config.yaml
n_layer: 13
d_model: 96
n_head: 6
n_kv_head: 6
head_dim: 32
d_mlp: 384
vocab_size: 8192
activation: "gelu"
norm: "layernorm"
norm_place: "pre"
norm_eps: 1e-06
positions: "rope"
rope_base: 14900.0
rope_fraction: 0.25
qk_norm: false
attn_scale: 0.177
bias: "all"
tie_embeddings: false
parallel_block: true
extras: ["capped logits"]
init: "orth"
init_std_qkv: 0.0447
init_std_o: 0.0
init_std_up: 0.0447
init_std_down: 0.0
optimizer: "muon"
lr: 0.00274
lr_mult_down: 2.0
beta1: 0.9
lr_head: 0.00636
grad_clip: 2.0
warmup_steps: 200
schedule: "wsd"
decay_fraction: 0.852
decay_shape: "linear"
final_lr_fraction: 0.1
batch_tokens: 16384
seq_len: 256
doc_mask: false
train_tokens: 143500000
steps: 8759
dataset: "wikipedia_en"
Each number is 500 + 50 x the weight over its row's rms, rounded and kept within 0 to 999. Layers, rows and columns count from 0. Numbers have three digits each. The size before them is the row's rms in percent of the matrix's.

# o: layer 2 attention output (transposed), 192x96, rms 0.103, rows 133-169, columns 0-95
# v: layer 2 attention value, 192x96, rms 0.122, rows 134-170, columns 0-95
# q: layer 2 attention query, 192x96, rms 0.112, rows 160-191, columns 0-95
# k: layer 2 attention key, 192x96, rms 0.115, rows 160-191, columns 0-95
o133 094:519497500528495392528426488533563473602505475532557476529480474450437544562525484479539589638590547479500567423475398528456555560501532596497477459516497466534513464473445469455474491476521491428459539428502500437536429413504461512484585414437470443507597524514504462543457577485496600526
v134 091:485439568592488443516479536567409585495493512501482520456498523588519551506471528562490506541468542408447364477566566434507584570514538515543530493490531520540582561426521608498392474395464437468532447453580511464509549513484489510519487528457505464436508395515471457557502520442523454444
o134 094:541488476524535503510429551505370417492401555542471587537607511492494434462420477529541417521451520517484421503456496495533448480537539550504513553554563456472413510529503557518534529584518521590432494550492418577522535426523461505523489461572440548572380453468459468584525498483434523524
v135 102:471498420538525470554601622514524524541503461529439499540429465561406395507486519567552430483502444479530540515444507506589463551486481384439537388433520415519543500559465517506453578527514499512455484464554553521540519557491580611513513431467432445536502499482523504527451417479521503424
o135 096:455481503525561523526432464507549468504451440477437484368457516564505518438401575470568568464541527527494457509536474530463466478469533642422501448539445518476494498546540540502442537484575569517445544459455553493460569587577467561469458405590488530535475523543446512505437563504459394558
v136 083:493515526434533376490496517462510548488542490440522507535507567485518486441464500551503646457463481565586539503429496417488540521531606465497453517496457489504409375459477467544591507506499504490457575582476469456490488509576518486490333489578590557525531455501451528568498442496469493524
o136 084:392455539531475514515526517489483492512482621521472471556442454491485505483644473479570513496508475513538556573519550565573532503571442482425461411503474567461532452499467567473527437437580511481565440486507463517521420573435526449399519526504523514447464528479470430399414529562565492594
v137 087:488452516505527475536376449480501597480547488530549406561623526551539488517482551448492439475491517535636497494464481530507435478528465435473585396522464458519493490486526514478467560480509436452426389485481408511494530618533488529501414454531458517440582576521542486548538485422520453529
o137 094:448555484426571451548507414458559550501454502601521504376412552488469501562525538473456552565521544431515377503581453436497517553529511496474545511503488534495463483625504503592503548556493517451471509587461495524423467557495494506452485556479548487516521470431593469508438377503499425472
v138 108:522476509479473489557594472355437526588594499498573436526527532505539442460488419518512536545445466528496500427429424515539630459473486459530486553515441538525516470517484436526449469462566520481479490531486445493617552463610517485544562469458643467526468538526472511544482496479421515437
o138 102:538469483518458488563485492484545496617518516484490497421507523447533525553537545441415494536487408507601454613537431557641385558465551565444462507506509438491586426560500525540485465423523467432559432466510516489532473506437464534543478482511431509473502588411429470493536528445544504531
v139 101:490487479438517491471432489438415476459530489533550507549504520566505561450526552484470562589462451513496536424521441544576456426477470502587559549534435480451603513467476555431479417539464513466495595523496496429498519436573589435540541437573521592567434489544533425506512516414542603534
o139 098:475602517550431529437507617402499524481531517500517441554509517444538432468516580551470564457326497501522374471486491525495452537554547483528533511552464543497454436512471508485484567472477482433469422546626532495458516489473513480485491506514477416455527551487552481607469458550521493602
v140 087:514540454512512498522450428482567470493500468488462479506529470448502476469410447459474511509506564517501547525355538551402553522547484551469545470483515533502523597589477595547469499581505447530546461386553491428494567552429541477613372413498539551549539532467512537501452560430530540462
o140 089:518563502432589428430555471518483531512586510479535480520594487400527487529501441575478538457509512426538489432446501467499520438536550451436541573475470460553478483531570557483404499425489603523555551495416422605468554524457489562480469515542591547458518426503426412576514458467492493490
v141 095:568478566423519547546501438559415591499477390514613383496503494450489444537519503494437476495489550394457520518552455498470530549513415515419524566558499468530511450505480484581467443591472555568577457509473552633452534490513476467462557504428501503502483513526445513495515486502401564455
o141 093:532466602423442440502446499481515525540501465380437538484488528464487524585466472473548490531543571436411490524597463578539481395446503500547577509542562594535526593547487441504559529496402526516525493443513503458479488458477492503582469567463427495483572535503488469602464540407449440463
v142 092:571492375538414478533408441447433491591541541496461493574512424372497481606515464426522410543489589538525555584441405558495543508513489528506436467554472510499402469546570503507470476505492494516503488481463522497555563439466577538502499492469530466425461473528503514555484591529502561448
o142 089:380517493426511417520522501435579493595573513549454424514491480596476484527464493530451506443487498542523417441518527537537424481486576540482568572479541446547567472535425469479485499477442544575566574440448479464522436503465524440520456555511467567509553510502413502467625438510430596509
v143 081:592381456508543484464504438539510548447508486477544551557594540485555467561493507466501567608436478570484549526407512542436594472533509491466515500439511507520571562484527486571507500533448494387485516461552439385482485438535552406458493475497507531473501540533499593406451407469462561532
o143 074:529470434481468488530482511488509448527501480552444412594546585529593508523514457527595558487447439466557488510512519463474548527534452461470484509391534572532592517525424462442494380484504471499492549523498538533511550579488507553338492479498486514525623425468518363539486526459525516469
v144 097:580500522587486560493473436509450612475505458512458563580470526502514471509397526493472488552414451540526581555526510416560556480518564502499502529495456444428410499533497518473471499555523422501469502350540578463556555400490464470541460549430517546557500519487459449440533481416522490608
o144 100:448471405464526443467462587459555478527498494543509458436488530505432579495430523508505536446543495510463475404538521600525493456554441474561445511480481500467450565560557538555471431456403529593546410622494472581502522521473395569473520502534431472504565490482540469561478562512614486447
v145 093:524503568497443468441543550467456403524571532477552423493554431452464501520505478437520522450497488427481475523625491529517442541466564502504501528514521443500574537468511557515469614551586480378495538562453438424424396444537485520465445493506551432395463564506520536590445508494545556517
o145 089:580565524488572532543449504416527473531547458585490493458553495510541385454528480476526579503460438529521534612447444523484562536413448453510570468515531565554446441562410461574493472554455503507488516518445534500506471515555482389508459447463586391496446562560502568404510459499473526459
v146 100:379428526488482522464577494510508563503501666596520475470568487441384446589471521493501513551478459512457508530564599542476558511489494572411474519522524500515453581451546510506544533440563486443568490441551464480480494593533413511509418517517459566468522452431433516500546479495494437484
o146 099:522384606482524478432553506638606490548481522558500470523507512523447553492512410532525510531544541517344530538468505457514502516450439431483482462494588474472517442558474465553501515486627456512486515533470497479430633490453488570478499523602497468479495435446538483443461451461494477499
v147 102:528540455482607428460443488484496602469452482447494432546567460533504497589500580588554426436564456563517572533531530461453530503559527432472500486529463573465456548567502502566546467475479464569420550473540586583472470457519469478493410413510419453413550570438472465460521466546468495506
o147 106:442491596397488466472489408584489469456452496475435442498446556497473491478546541493542513438499527495479497518458508560438556545447473594499575524426551581416534432506457582552466511498457572545507505533545513451445565531500485521491483533472587641486454509481541539404379507445583501530
v148 090:530506526497604517510424537482410535484498439493455527529513521533518429502449481583534438483524445615455478488440486532558517509493444515480520584473522519503498431436574477500465566539527456586553373481478406430567419530549430470469516426518484518514427515596455586608488595497522523489
o148 085:443404531487392534477521469517553530505499544465584530421512523523500449547424475463499519490496446493623486501526422493522566518595461510461523539503483503528508517483551484468488524517445448429446470588611554571480460497558439555454399613589491505478607503506446483543516397490433436477
v149 100:420499498536504444524440579435535492548493499495483507474538488459482430595526554601573481464471518519515522600476387527459459531553541538530550448449515618555455462508504506424466508462500469412441484514512421516507439624493456520411456468428516514493430467612589564476513470421512480475
o149 099:457446512413474495552616454456492498482575604562449530520440567478536571429468531518446480497523492533449425541537445445517521515474587518504465537506506451508466484438430594526438545616503470555489476459501531526474375572505515537429449533553503465518612481554393536503438431521482492536
v150 090:507458422427426570429531559437489563509518569426486527496545533495547435534504471579475488565503526423533528455535574513426481463428422411494480521525459474488558590492543533487578363482566557553469492508489491439593495461373548490541492500522543436481558561419494477533531537563524459508
o150 096:574509500599531455465518479553512520594534477475527485457526578427507436423491531434464472522416491501491535464434586496433494541455524520391628428463571526461572481442508525473525529451440483532499528474499465448496590456480548493441528471506477616541392620530461506465567490493528560446
v151 083:491459443485404468517495413544546541544550548491495546447474481464496506515471537532474505438557402483539631556484431530522419561512498549479389487537493634477556457571537440551483565491505508483512553406513461483529523507454463561488424367496477594521536526466460515534551460546490414441
o151 092:471437502469537466491644463460593553488607526516434520474439504497446542417441417466486463388495482501488478580481415511480482480540584461500498492408520481513545512588535585497441478474580418501507508511508561466459574512429602501505528536556574491479449523490507538476518457484467460627
v152 094:466505567464407465480487550459553512569579518433504529565504563517565439469546501524513488512488461453451520467511555509494595550465388506432456554555422518565453510525380520540569516501505566499502412428497516488499529449577425475612566517532510470460407492519429408487537466566423510430
o152 089:556537501437427501565430448491464501651511558547444471446443452476434559555475553505482445525514540482504519500536456504474486535543448571494428451438549524431515476525500516508517520525506533560485522488502472503485598344488538488555574446562471540463545558402354505517597484538529441517
v153 082:581422559496566471532523441368435495479532566472432385465459533444481515455466496608545493547477482501478507490589466586573446510465478603546575461571527632475589519477446521513537465456528548478464530417460577482453465492520512518502529486481423506528415449475469513520545451470475525476
o153 081:507504538508481494531445547549511492551547480433426581537494573474474606505557533515507519457523513513466436501491421526493453502477499504548533508468555517552396434466423481541372430489526460450415511514560538481462497443543480482512547516577538564500404633384511497522489515367555535582
v154 092:472523420428485478500448522392514486440540489432531502575506482534487481513411519526527470548632553543446532487424527554511619516581491401497451542504501586419498523655453557418447450511549466530439502465486427540506472511547415522539468458483568466492562460510497536512462555538495476458
o154 094:505524610492571449463558495515459484531506538579476449487550505455504465485527489460404495425485449469547475589436558478479488550449499595458497514497500474497577395493538572458348612522478563502457437542452490515582526465490556524524494482518543646433505503521420537499425502483433492517
v155 093:526496430498410467514469533531483541578460460483470472496469427571527496422526523493468405517476485574509581484481537457450533491479574567477568509524475548475498451481612494470456483486444499481453560476559559537441383427493617566513453481464439508547645414473507523535537523626485453507
o155 098:421499471451533512524409472486546482474443527560502534540529523494502452534458405511552488547532502523458474481459583592437438556543522544571499428517415510542467453476400565441612525417522475518482471464514518416505575560618458519583485521462493565446450486446537518498438532493406608538
v156 085:495504510544424547509499448510556468567426484518531474425605496582525444463490616486455488511508540385480415453498488524581450527490474558521513445426560478517541633504527543546469430466568489541564411502444588581517499387418511554541492489481464481509555520428494478413505518515487546497
o156 085:596556523429549507438473525446470489441491413462567517454518557492472440562534543451515392453505493422500517442604512416497457549520507492418556442431558497593513524594485464525528486564479448562468462482528518516470515452496477597618554453509529452523413518549446585529484504474461568433
v157 109:487464508531521515518429557457581498586443473521446494461530526587426452569406557531558596480480463435491438553403459561467523441522500507489487486573477470546507470463479412480494519492568572561456481435442482526564439488445501422583494492528510482628555446481508493561595572505503584433
o157 103:430511505509512536483500568551427487514586483449563587421443494455526505624540589512491408515536409474485556432517531501532438571523483508514551562512450473447471568476527512533483499445446453530569520384487510527553583511496493563474521531552470491475491534498431466448362463451387508583
v158 095:565514469477459458534454487527521592471535481406539635565464494499588471517506481607434462543471499466483451470591410479526542529548489501475445458529442543541563487481515361502590530521507481509395452567533576486575523529547472449491526417528453500420454483524517545523546485485521400437
o158 099:486430449463495511525578575473442492538412503547457512478416498549434407398534541493567606489475519512602524547538442495464478477517503525514560505409574512488637529463444520521470511563509484575535490453547551466539481400507536488493463471507387573593490561421490492475501443499511420508
v159 093:414533513595444481562555445508479527537464502492452458431526412520420500396542513503555401449521527482421528529417451472466482576540550527508555482465544505459485487514457535504567535448449569532486499356522580454416559518439475566512489501501584464456551491529462580451586569441537529470
o159 090:435605608417556529525494451596506496514561507593464575507521486570514545564485500512493455458528528517550361441528456509487488467517561454549499472430506462582467509495470505571432561470568428540535379514522549523452542487480478541480441526540572441469409461508418484469427541462470445488
q160 089:480572616528497539483451518500566498452510531512435571509470552516443541520499480548520451526436493467465528456469429518518529485400522531422467478564479534501505398562560520568430537469517437512532490479540482471391532422484403552515431488521494493422438593446634599473503609486466494548
k160 077:569431491421460441538518512527501498496495481520513494408451507455533419541495492420455636490505524570579492466512520528444579501507509497492540436465495553523458539495429504476599580443615573437457529492480534409551514472392562466503452493498526526610494465503462411480575472393474547477
q161 088:450512592555494523441502530523490505442492486471480508526455521532408610494499494523421458548465475497440557532482470477524542460455493465472465424593534523539501383534465396538479559492550413560485499460556478471538495534491463514606455484605472513553442531495648533462507568584432397534
k161 085:411528477454406560606499457371478556484459535555505530437512471426533438606486569566507448547542498517505482435555482457474422513529498507490453487481570503423594462511550452508507549437479426497435491431429449587562488512530493589514519464560475561589533466521404534460491443517481480491
q162 086:454530521578569492514487504549512463495519539483427467416515559508490623636532485464490525487483557585515465541430428558525485470427467485477487546473528536478489403479598460398421505508512524472407499469489516461604491471463574455429562483519590459525411532517491509532491427511587491589
k162 245:478424525550598441454520530547472509498569503389532535538516526521462584416463510444454466432540529489414547551472571580583539427471544501476545491491458492533394492469478559484480422520546501547557466550528542507454481491371419492552467456446487508484465562424595477541564458539530416543
q163 117:507509567571510536483536623459550404543468565569466478550558387586538485475404428539476436526505485483537554530509437442518459477584516518468540461554514469480531498477477432433576469612563579421483545499429491396535481459493447559506491484554496445509487494405559511518500519476503528414
k163 119:536492464508475512424478496680454538477546562504533512492490551604468501455539507509485524475459454463520455482447528478542537426394447464548432449569451586470531508561607467598494442462498454469513490465443572533547519417529593547473591416540457467469513490527505512415519450540526460450
q164 106:471533570543412556474502482496481508492542488446483564587498508531486464519505520543464377521396471494422527508518471530467594492486483413522505469567435527565514448520493515510422489504533436570537498479599465478482538463415490502529489436616386457545490581449554558440524603517400460567
k164 107:427431520537557512417558527551465514570505521508506497584518578503500573491581435507524537450456511479472511493431554463536534528440498495498484539558482543476324402493488558524572402454495483543522599502527516498424570389417494547470524457470504540457480539455568568529414487498519475573
q165 127:493440396413500461545544436487470493526423518496564498474499474478522459394488542473546557471536534520583529451501545500527413564546548531518552500417476483459510559469488508435593464537476554443521520508467464533575466544535596534474499467481538552494511417551316428526591476460581510451
k165 149:538594497542516489541438449427552491540435483529439484429515464536571372564465502560497480488465526517565583530472418402451510489565428537517414470532544514480581537584559412497478551538437562485491556453456465561521566559521533500500486527479521432506466408558419528505504518463410586515
q166 169:526544632538535490430481494536497521462524464511447486517440518523481596556506477511394459506474489471450506549496451502527602406456470494475522403569499528595496450537527446492440546475519433571477478512557518502433493483431437512585500509556454448465420562432643531502454550562496401553
k166 083:578566478506528437526428434511517477504484518488480488440478427527517398500421467496524421435507425462553592569465468518466479481530473523500433507492492469505551596578564423541405487599465591475526551538548448481538500597560508471513467505467476469525428447556400491497530565512418619531
q167 120:525580424453581477423623493448405488550550526547464511514428546408527508467520474459520473499409496473545566597508474420441519514492496547616612450504509429467362466524492509482513495497507583479472486537459511501532515490566564385489517499494585533509541492477523507506468426455501565521
k167 111:417593578496512454494565530432551525512527546509610523497502423560504479418503518456452555470448477459440497468420480543528544501400483514513434501500541566467498525575425551391533464484417512468457603481472573478535468512409501475407597543457471478504474470591520476545517533502455588568
q168 114:558410476524511508487515533457496437466516435555491466524488444501490525482448592462469522443578464528441537483396504472446408597502491542574525465575478515489558525560550592560517506589507549457489448482664454542468456502592479459485531429436474483399566477581546444491554529469490475488
k168 105:478535555442470542485550465597534472508513561563532433495472496514439547484407477526503522522503466483527529481531540448531521522474436425411425472478465534609471472556448519567465506536559568519569606534489473408558457468512473557537494421399569468536414544579382516509492543493390494439
q169 115:538555492471405533611505503476456530476508535516439620450460496486433469562455530507527537502456467551563496476496432539456602458441484512478476499533481550502455540465494519579487498554593541511476385447537424504597404473463445550543447429566564523482468549456509378469566534560429491481
k169 111:454505551507510504429470450431470525511462478474535471528472400500528478513569533441440571520414559518511560500471567475533549553449449513489588445450459511468517439508544471554629520543566572535505515485455518454317550448520607467553515536499538429537459521448467562504422538525429537449
q170 114:457488428575516549545431471524507385566556456544488489479615438452553456505519525312475508419564488521471415555538454486557507484533466540531547546522581552508489578467547457477486505572518482416482509539495531513455562555449532544480470487496448504445454482512518452511448522631483493576
k170 115:594483475621463561472468517508390477459494546451482405474485472451493475573522475634468474467539561536537553523543543510515549497553517456503399616540431420489519515572476500440515476510481524542493538488374379453529467536472506500574519479587422501506490500505544527583536456453484461478
q171 126:550539433490531530558448419518562531478485454466457503453451507505478476471483556464462483535610504598477526504480536522541535559535544415483497482572452468438509462510331428489569445444597501482483549552534504467464486427531549555557547468530570550535515572542580472396465523448405451555
k171 123:413398535542605518465536510603469439517476518630395525494604436462547520459458506501496512537526505463498477485491452519532616589474535526510513496516467465525497486529594443538490483545473542527471531522445420370487474546489526530539529547491518482400510477526434416401519506575534438519
q172 106:586440534395449533470546509462497505538456420423469605510506603568515483473544535528431489501535562453495505447509480493557474465391494418509456579623548507466525436514572529596520583518484513502446401524472504486524521538508437526560459413445496534494431609523525523479575473509469519478
k172 113:435522465499499472497519460490495477453505522468509420476357491558408538526583464577479434519482537573505488593440464567482578515595494547509535395411418514490532423418551538537507499569542520522451496526550518507454488449623526441462512491513491462541637502523483557464470410510497521515
q173 118:524381377564543509556437465493579471518541482528503521461475482441468507422453551594482443505515531532454495548480353509432435517427418487470517491495551484549490473439553497506465477408585451532522534534553511562598518471473447519435522475568602546566492461517474567449528522472436480546
k173 112:450495489472434468434590438410493535586441472467426552483570538511522544449540498500555505546462524570547467526479499410592600516494460542463469500510480473475501531485513603482454543620480463478571438532440519364518578501611507491500445449512496442477489467492506556537523429521528392456
q174 109:525513517480571501493515415567597494522408511526591562473566502491548467500496553470526484507438506427445559413477441521463509586521431528558610468430459512477467551567506450505453558374490546531459478556471432571465524523469439600593462483510504471490516457466476425439484610525431485497
k174 106:491385524437496466505483477500432565427496445461513428460548496479410501520583504521471474457567479535507424510547525534491433462590479528480537534591510437561590474522521591504563503614585489399440447468474441463467539492459482533419542551491553526522390448556506558412449534478482527543
q175 129:507529544518393432543506440495458485414555531568543430491450557489529498501492456503403495518426442483529486504447566623537532537517461490562498630496466525466588504541636461559569510485514499509471558476479503520420500475583475490551530434623503462498555415524548530489508421446441497518
k175 119:539497497434483534516501556513410497475526522500531538563484391467495558481426467493481485410570460504509477478469472462547487550540489497457592461501454591509485505493466462499413610518475441601551483489600418440470571519432500431473523426567505470615575598544499472420526517478523606456
q176 118:550503447484489564558541424507482552498570514544463529412614475563583506499434459542409545497523442530434445495557500473518454533507497541533540416451528514518484520453457558472491535549537509564473503376495475506417415461484429484456603492512477595547455493546415626496536545466405501478
k176 127:439550464489479527474422562583553531580498489533452480505564426437572494545559506458441508489476555560408463517474465456439515427453474519513515534497565389548474587516472527531507437582506544389536587508523524523539521556462547471538495349549492489504552507462528438490475418588421478544
q177 126:509499539486450549573501463441515393503487450519536561560514482497473507558621479574560521396494467537443461548559590565514530422549465543442589478384469540437506403466549519429511556509591521428507514467527569397501474524507516454489527534464472492445488543507440477571559502444424466466
k177 116:545614524538532467481473454506471500460558486514431497578523561391494458498475488540553528556578693539489559452456435451475431471481467439479594451522503581508532498457594400501521521485489456456510552498499539469490462487460584427447594411440561508488510487497518522487524482430528459505
q178 127:440422491356569451544489470438555489484404501480448454514597490474571481567480462452532543505412579502555529615503483495433511485575434548594547577587563479515512451440430521453477540470568524503490474567555485534413487484479511514485441459452525479551562494435496523439455453479533446519
k178 116:486497382559559475497594496539384475512495570545481482476541512472430430471422564499516459500505409467477460540521525512493456544512600475502461502428558442488550563509433573546443505564453485518499461509515563557476520512553533459506539498515445465487434552569585455466509582480487396663
q179 109:445496562461495473458569615401457478520474442613575485552474505517495569493504523458485562476509424518509439503496502444531477417556489505465542471557505543430506446464504427523490558508624535607501550496398442486481553464484466419498546524563547468547446413533424511401467580538542491535
k179 109:452498477552539467550515521490496430539558556542479401487477556517452440528504458465550519433460513434585403426489528461467518481391454445581559593479471473481484502452552524445494580435485501482537513386633527402519547598484411518461543484502495542490471559445479592483493514504440544531
q180 116:442463442497549392582465501437530532522401507517539583520576557581512486576531472462522515434480473432455447511548518498539417480467530484560552557529485475630511526537447455508527386504612477536541454501505569462540494467460442412462476513498497528543483423535541429521515515549466625453
k180 127:495522566475467536543536569476521439531495448382422468500516497513473396444524497545417508379522503572584537539432491486477492540533444505639416530534631476421471466469462569533494499478481517533439524544580510480537445457551525489609529552522495471418486549415506454505493509506499485569
q181 115:570527482468455500448533453483502603521516515470427526511480518520489403504429525477473423428575544402496491499461561488555405522496480422431482535513576566487564349392519504506412533529481486629531523530525512514581545540553480493511443523514553446446594553498486479576538495539458476523
k181 105:529461529473448555527381531504458504465520517534506520553495562563520458422473450584515554559493528599449495491522487518424623592529612533487512384392457510535468534530504563477449446483552483517465398507563436475477464481504515473427402456545470508502470408458414559515488514468510553509
q182 124:484528561564488432487554481513508438426459520436462589509554461501473459505530427500509531412554527562550516535548447413416480390520568444450609429522461486603493434544496491546594517494548413468442578518468479611532500504512533487484550585452498486521521507528514466486397496451414535492
k182 127:489496548485644538486559535605512454475494522542561502548448534535482513451539619487474505519590539542507447447469410472481481485511467473492390464580609524430455499448512487502533539454374568517462471506519541451476516529494455444509394525458463569509454423518497587572486492575443457493
q183 123:567457488510585533556502427519511395449554496515524609495503517435459488554470392486538471464565520541551539566475558462446492509599497490529435513497485524505507514453547519527459519538519425602529501365400521531474513427456476522549549416459575411577504577401463474491484454513493551515
k183 118:492476511520432494410535501460507502487571424527552419446437448546515475489475615450584462466515592479499492481478416435581475550527573525594463464440547441502437551506566457514574559594566552539522497524464541479553552549498521480479422487561431519489395447541548522484417587487467444504
q184 114:516471462437531486524516462507454514536575513460519550576504515460554551525500445391412523526472484558518554418511490440402566409455525387408508554448479427592563532539523418528497471507410532458484591470558498505498538512484484488500496547587608541513501519484512397504538583550429550501
k184 125:529517557529526559404454581535496454608417495500576474523471527484379463539544486420476555412494532484558543577443404502450523554475455497440545485518533501384494539439446454424486476544579521494520516550497445451479603524539472632445507520541512558546456505519481501540479508484565442461
q185 117:500573535547541493447470525532551458489495395565459509420481501467492463443440512536552558542545578419533528546538546433475558526509468421512533582507570569401551548455483445494461454558436531535529489466495492510435412588574523432458508524552572496437446451469483395583530574433523434486
k185 118:535540544522399543518536531585493522530530564494502517545517455475446547548426451421599521547461459530475529546504565524465466521505461485528462498483445487514373542527592538545566466566424410565440489468557513455538434556375541527412486477440451513572451427457451500570501512449436558540
q186 124:488476492508419579456511482480485493515493502460425487437453518492570459533460446546594475472560595510386539576510499477519606461390443524491527477561465467507457469498563495557542484447488569540576569423516471470612449388478396564539513513456493534517542503541484443532532452499586507586
k186 117:500515549437442435553508614537528516461461485550507521448487499473553471508639513516479546560478530416604503438511501456527563446571497516475474358498490501507463491520492478492581426525542521517469434459436615471509634482468475431503520529472524435560549507549502537450554472395448437496
q187 118:564454496515480474541413594495459482565460408524501587470387449533564493444468508462520564505484444554497484446472523529530464471515569489521534432500494546575503526490466449518544537522352479532483456489639519521509561500441503410429527441537511511544587547536475483448544470638478433486
k187 109:520446474559502554496536484475403455547504477513443482482400516545450530547592517490439458502512604489473511531558499432506522525440511549452554541446514473501477485588516468438442411574544501446564443478485622491520462427526486582597451529489556575518450538508458485497437453510404648494
q188 132:504571506459509495503469485454382399449543530445474521534490568445516504538530544554586541578521430540524573520449522462499511556578426502424527412575567477574569491517528455431484487506563448536499480513473446429442484473535514446539414494480486473555401446518573596408532484533548556427
k188 132:555416435439579472407533545498556604483479399515472366500497466532509550491549537442517526469509412522542554579461514441551485497466493443532511529472511537572422497482442483504510473409440439577520587493511570439541521477528485518435567492514498486431543537551395459589417498544509494542
q189 118:453615498453519578491535628521494495451532416548469558487491476500443471498541401452487543454531502536483478498449444479531462577535415465480500476444481575533564495475497478536465496535426526534499548499441545673551450439509502515425467419493457584586537496464504551543426441558460452556
k189 107:440539430529528502623579529544492488492532414521588405509436503537508417502565549411536482528527555511486420540471558498472506521533537510495481474475484586572487522515497558510484435471531453427520503543400439459540508534488561404567479447519566483588465546388547472472397570466489552448
q190 115:446480461421524556485499491438535516572549606507456498457453523481461480486442431449525566542526527544547483442472407516508546507593525548483488494528515455489577548480477522527505528438633441470610505500481512503405521606497474447486546559476536412419482467422517544513534347488502564556
k190 111:510523565542591538495525502524511509577528521543485540554496430510509515484462479536541530435588372543589526394494467429500494475519533594507499485444467516423439567432502572531600493442458500488538476401414453543484512441459410466506497496500518419421491451538477500548392503582590498524
q191 130:484470438522416550500568584582490527543541609536473572501549518420537540420478463514532471489502442487472566502424606601485448464559495378438550475530527536452421457535511467598493479476576484461533533558444380496481502474517493456509491522497493510550520538508509506467612401493462438471
k191 121:522486441527640492489511474514535560493528466577543538455530464543459496459540438458479562548383500494544428463483495474508481533529456538564518514499627574547526577611534441457497569501499538491599458473510452455511484472445463469422379417527467479523508513476444417486543426405500550550
v160 139:463532556497526455551568421472493506529554584472497530489534468590513559359542414466485485500393506517492456494558420425476504546563465493469509462523498527510469563448493520463494582547377542555419510473459515544478507518432516489481523526406622546607522516529466526454532494449381485457
o160 139:454503525448424540525490477526466474536417513467506475484593524451470477624562524494485521420431461500454579522527417522519465502519513519397512571542526483525468507675568608486486498463510482449517529485403604456427463545496526581511456519433503542482419430479550474496446542523493489583
v161 135:549482473437523464508518427629444519426440537497552489491506522484487500492541471476405591488455540451535539464500539586432572600511400421492540408495546502518562526468469593568443458461403556460456582569446490495490450443607558469446487556513484502494489544477457527453508512554523472574
o161 140:533459469535516501505551604511534455491538545423464493493465534540516505518469482445563588405541524425540463526493460490541490540506442585525422614409499481398442502368503439490525474578475577561540474476511505552459458495447469559533533552590390527460434435520602480500487559509518466477
v162 143:492581489483560517476475544531503533588516615560419525485464580452465502382502463504473498538464585439500580446487470489437515456558522445432512444583508558426505494468404493553504525513456553600511536605447543529429569488525393438485558568545509449471507534462467474515521521464511547409
o162 141:514514396473600500512543471601510472433508524526500463601478486485459476495457565516495496453514407445550468515502422465465503564592485478569544555516509479469538520518504538464443640490366374535468489507423474517463495470577439585538532529415454547549510465470571543576466464522502479481
v163 136:484450464478537450464526520538556398525518514497395459566522413474460511519488574600486507427518616449471461462552571544493476505508456536538538476446483548489507539551410575495467477462456539470461471498466444464541538575475512471573557598576619448430548418512550538481543459388520541492
o163 137:630487449439572555501490485546518422466491469552469457452468583430500529498525446573515468497476471522511615521512464426509506427517470527454547501474565515461445515533465563469473494478541590527470492436536399595456584498451404526498501517462493533558534474563654506412522467413507452521
v164 123:527486513484476448468493503533478504524495442474575526429570468493589427501455510417527537472438523501434438452509431505516534428495547549584533537514485559542532570477498418558563542504336544482456566460585447563441565525449461525567478467451475539407487569528438424446553561567474497564
o164 116:478487533499508547533602506410541500560555555479525509483474527426529508421468522457513529422481538404362464465554478635538433513462547439418489486534439520504496433527567517566434516506501569557524547521516583504470456475447437440387520531457571608464503469466499505491472480573496514571
v165 120:544528471520558546475441555548494494549443550428550466508465458571414531480502553454513472445466458416527491533491476364467477448468491490384521464436521466486442564534520513523421426565499547409468518510561434470593551472416522538397561595550538512609493571500523492515474511502515537576
o165 115:593478456610467551531514488508463503531476552456540526464419498511437516521436596478521440493501656556490569558492506405534463494498524578380478490437481487460450502515483571548415552550520410524464430535533546447498564478496457558515406469533402436550443574498474472513533538495485499529
v166 142:483500427618508489525476536442536465596556498468488534558511504409461521569422524488495517516480497579447516473445528452556521534557536545537541469486429525581421520393456511485521607391530466497416414499473570586457486483388546545489548443532459498459587461512436519549485497427506473458
o166 132:526558549560508456451487474526578425560499412525500499497502501482381502349512459533499512464532441497466560506476518508461459561477506539519516380482485490580491509611522426422601519412528495520465582484457458532593430530477559561497480447434519471525518461452544482553629527489540482506
v167 140:579538462396556505534466431539449451494505461627474562465496466493382517499586545468466492474499391430569521509413465481541544559481431564520497582585523598506427441534539532453505467480448557579504460447465505477533559528444585432500515493522486575507426492564445483529486492536474546515
o167 142:503454518516463460578465440487568551469446560491495481551580514542471496494511427485522445547595523506462537519474579509545533542547592479439478522562525401485460520349485560493455418621479665446503440458449477476526505523548484537540484501445474479514395469453518517546448465532429515502
v168 120:474505456538571516507385485511490558455559501527449421507508498501501425527435528529514426454580511586461524488456464593484407502588544522529493585566528453494447537516612518410454459394546565496461544475393515451522419490564490445467519434535551519468403491529548550560536470537475529540
o168 120:598456575437568389598443547471538446407494555573503471463536452494503533551504561441471543523561496509480580504490530507425587468454531537515537470410461505539466578462535417583509483456488506508503550488459544522557526464524469387489554410467558519458447470508472573425556475534436507422
v169 135:494579543468511466566446575522498525486512544485438547480529439551545542506478513544474639540542501465376439459537465434489495424439499521522496618444472495524509413524506328565545478497474477506452526436435465437554470374466572543527548475531563543516458488562507525537504450496486506514
o169 135:453428459502486455502491623397561513566475459545462642490481477503546464489447504480452456538518584518392602569459430466453431506491553426432493493504517480428484540520519554548588534465515527492440526495539560451431546498576457426474498538535492524500600486498530602530520421504463464484
v170 114:551397571456556534515465536521438498497526518397415530543436487491470540508526449459534516572501490588420534505531494527584423652495538493503555537581491495519509518508432453513592456475526467403501577432551481557505456553492377509469492453472555486553397461508438446521507540491539458465